python train.py --num_hidden_layers=9 --hidden_size=640 --num_attention_heads=10 --num_key_value_heads=10 --head_dim=64 --intermediate_size=1728 --vocab_size=12723 --hidden_act="swiglu" --norm="rmsnorm" --norm_place="pre" --norm_eps=1e-06 --positions="rope" --rope_theta=61800.0 --rope_fraction=1.0 --qk_norm=false --attn_scale=0.125 --bias="none" --tie_word_embeddings=false --parallel_block=false --extras=["local attention windows", "value residuals", "skips across layers", "capped logits"] --init="uniform" --init_std_qkv=0.0203 --init_std_o=0.00478 --init_std_up=0.0203 --init_std_down=0.00291 --optimizer="adamw" --learning_rate=0.000673 --beta1=0.9 --beta2=0.98 --weight_decay=0.23 --lr_head=0.00504 --max_grad_norm=1.0 --warmup_steps=452 --schedule="wsd" --decay_fraction=0.667 --decay_shape="exp" --final_lr_fraction=0.0 --batch_tokens=131072 --max_seq_len=1024 --doc_mask=true --train_tokens=1230000000 --max_steps=9385 --dataset="wikipedia_en"
Each number is 200 + 40 x the weight over its row's rms, rounded and kept within 0 to 999. Layers, rows and columns count from 0. The size before them is the row's rms in percent of the matrix's.

# down: layer 5 MLP down (transposed), 1728x640, rms 0.0341, rows 338-341, columns 384-511
# gate: layer 5 MLP gate, 1728x640, rms 0.0379, rows 339-342, columns 384-511
# up: layer 5 MLP up, 1728x640, rms 0.0377, rows 339-341, columns 384-511
down338,102,190,192,178,188,240,247,285,157,166,246,175,127,238,312,93,246,250,159,217,268,242,221,198,147,194,185,222,243,217,239,237,270,190,234,226,159,162,213,152,192,207,182,267,277,157,160,246,226,180,189,186,228,153,151,239,237,205,242,240,237,145,201,208,167,189,150,199,255,255,246,157,300,195,214,229,270,236,223,166,205,203,147,195,197,177,195,134,183,127,147,195,203,200,215,165,196,202,220,241,276,235,185,212,196,139,248,182,136,195,206,247,182,148,165,178,207,198,227,221,266,238,275,136,171,183,245,210,150
gate339,100,211,167,178,199,200,235,167,163,133,166,189,122,237,215,232,211,250,185,274,240,238,257,207,255,167,189,194,232,159,207,255,178,242,247,164,167,283,225,174,201,139,183,275,243,244,212,202,220,260,222,198,270,184,227,221,191,278,239,205,256,167,200,225,159,235,202,295,144,166,241,184,127,233,216,113,244,267,204,136,235,164,274,99,229,182,206,186,215,142,206,176,153,161,210,181,184,252,207,238,210,161,232,217,198,257,191,156,192,220,240,151,147,198,191,236,139,140,167,303,198,191,171,166,206,164,220,243,223
up339,100,211,207,190,238,192,208,223,174,212,267,223,172,185,221,115,178,218,139,270,225,254,180,211,263,190,222,218,179,194,251,197,152,175,251,184,216,213,204,219,234,177,113,210,138,223,210,167,123,191,139,166,194,249,264,215,147,216,236,141,162,141,186,108,286,190,290,150,241,182,137,173,225,203,207,105,170,220,190,244,179,210,198,244,164,207,195,257,239,172,186,217,268,178,219,163,200,165,202,163,169,263,167,126,180,169,259,238,171,159,170,200,243,180,162,199,187,194,210,129,188,153,209,207,203,183,178,265,127
down339,100,187,152,203,157,248,228,189,185,207,172,182,151,251,163,162,241,187,162,183,205,158,159,206,243,192,267,163,196,209,202,131,163,214,215,207,279,219,199,279,196,251,187,227,216,181,146,211,297,129,174,195,185,137,200,212,203,253,183,211,150,171,238,211,209,154,183,205,210,172,156,218,230,174,216,217,194,221,241,180,190,251,196,211,165,202,176,182,236,224,219,248,173,225,265,144,220,184,208,173,154,192,220,164,274,197,287,212,195,313,213,192,228,170,134,188,119,164,182,214,215,236,172,190,126,179,188,125,188
gate340,100,233,230,232,228,202,193,248,169,245,219,205,268,210,224,255,214,175,216,231,266,192,134,234,158,215,186,217,249,268,167,215,231,224,135,189,185,108,85,206,229,163,261,199,167,196,106,244,200,162,168,171,183,119,181,163,158,226,231,148,202,197,215,225,238,157,188,170,150,172,192,215,181,230,232,230,207,213,138,243,223,193,203,306,195,215,212,271,215,214,183,153,151,197,174,245,252,162,171,269,214,184,191,235,183,155,180,243,224,233,187,197,203,166,219,203,213,245,247,281,201,171,133,299,170,264,230,192,250
up340,102,204,230,225,223,125,254,161,203,154,145,206,149,252,166,234,167,232,202,237,199,226,223,249,214,141,182,257,156,171,240,161,154,181,240,249,227,228,212,209,151,174,182,321,170,241,192,166,207,215,116,167,245,182,194,214,205,208,156,218,158,168,249,205,142,163,197,194,187,243,230,174,282,246,170,112,179,200,214,177,155,207,128,172,263,158,298,144,154,182,236,254,212,238,177,250,258,229,200,245,206,175,182,132,264,232,187,217,296,132,254,259,152,169,207,231,230,187,200,177,246,150,139,190,191,224,164,186,209
down340,102,203,191,170,205,226,192,159,264,217,189,233,236,97,166,247,189,198,218,203,181,129,182,163,268,220,228,171,228,187,201,205,183,137,111,141,135,167,228,193,147,151,213,207,170,176,173,232,190,188,173,204,207,198,162,207,216,219,198,179,225,230,238,190,277,194,218,170,194,218,188,232,133,226,132,109,143,222,173,264,253,218,237,146,179,186,228,259,191,281,232,157,255,215,197,245,180,201,116,179,229,234,244,174,230,206,244,228,236,146,123,183,180,164,199,150,326,188,178,189,200,221,188,204,179,165,265,207,210
gate341,101,306,237,283,193,153,155,200,212,184,155,178,182,174,261,197,200,164,211,170,184,114,241,138,249,170,255,285,184,197,241,145,254,168,203,158,243,163,223,214,192,149,198,183,210,216,102,182,175,251,201,213,101,202,217,133,173,277,217,235,177,286,221,201,216,263,185,200,148,208,226,187,179,228,225,243,245,125,208,190,234,239,188,197,281,99,114,167,145,135,194,121,145,197,263,227,265,171,208,271,252,183,135,166,169,258,160,162,205,168,211,255,176,227,211,179,177,159,169,197,135,172,187,220,170,191,146,226,173
up341,103,94,262,230,234,256,232,204,204,227,258,219,198,160,203,218,211,171,159,230,182,275,252,170,190,186,277,179,146,137,276,217,114,172,258,264,174,206,249,258,209,186,192,216,177,191,203,235,242,274,238,186,130,177,167,243,181,188,180,188,169,153,201,222,224,211,201,219,169,228,148,170,220,143,214,222,148,231,229,141,208,164,217,258,175,198,156,224,189,171,263,276,257,194,119,187,167,177,239,235,172,208,83,269,155,171,192,216,207,246,183,114,184,175,193,227,143,248,105,226,225,223,201,145,226,218,145,184,200
down341,102,210,175,174,301,184,287,251,232,180,198,271,216,168,159,202,177,155,246,166,200,174,267,167,181,133,293,172,206,210,158,154,175,186,196,253,74,281,136,193,176,155,141,204,232,122,178,187,202,178,237,246,138,262,152,219,245,215,195,195,169,194,157,144,218,171,197,229,239,203,171,154,182,153,231,135,212,194,159,254,199,201,226,279,162,167,130,190,203,219,146,243,289,191,182,185,142,179,176,195,181,135,198,221,196,173,150,182,179,262,239,135,187,257,193,198,101,253,205,240,260,176,222,228,165,184,205,196,107
gate342,098,237,228,168,229,162,243,200,162,248,193,212,183,157,135,163,161,258,147,166,179,202,224,225,186,160,253,236,243,196,232,281,110,199,172,210,203,198,201,155,221,263,172,218,227,196,271,184,192,174,241,232,194,188,179,251,204,128,187,165,138,322,176,234,96,231,158,199,197,251,232,195,245,184,181,197,221,131,191,157,253,298,207,219,203,162,219,169,167,140,213,161,211,144,196,227,151,253,289,114,130,151,155,183,178,167,159,159,219,146,201,180,188,230,165,153,227,201,172,198,188,249,168,233,252,176,243,212,184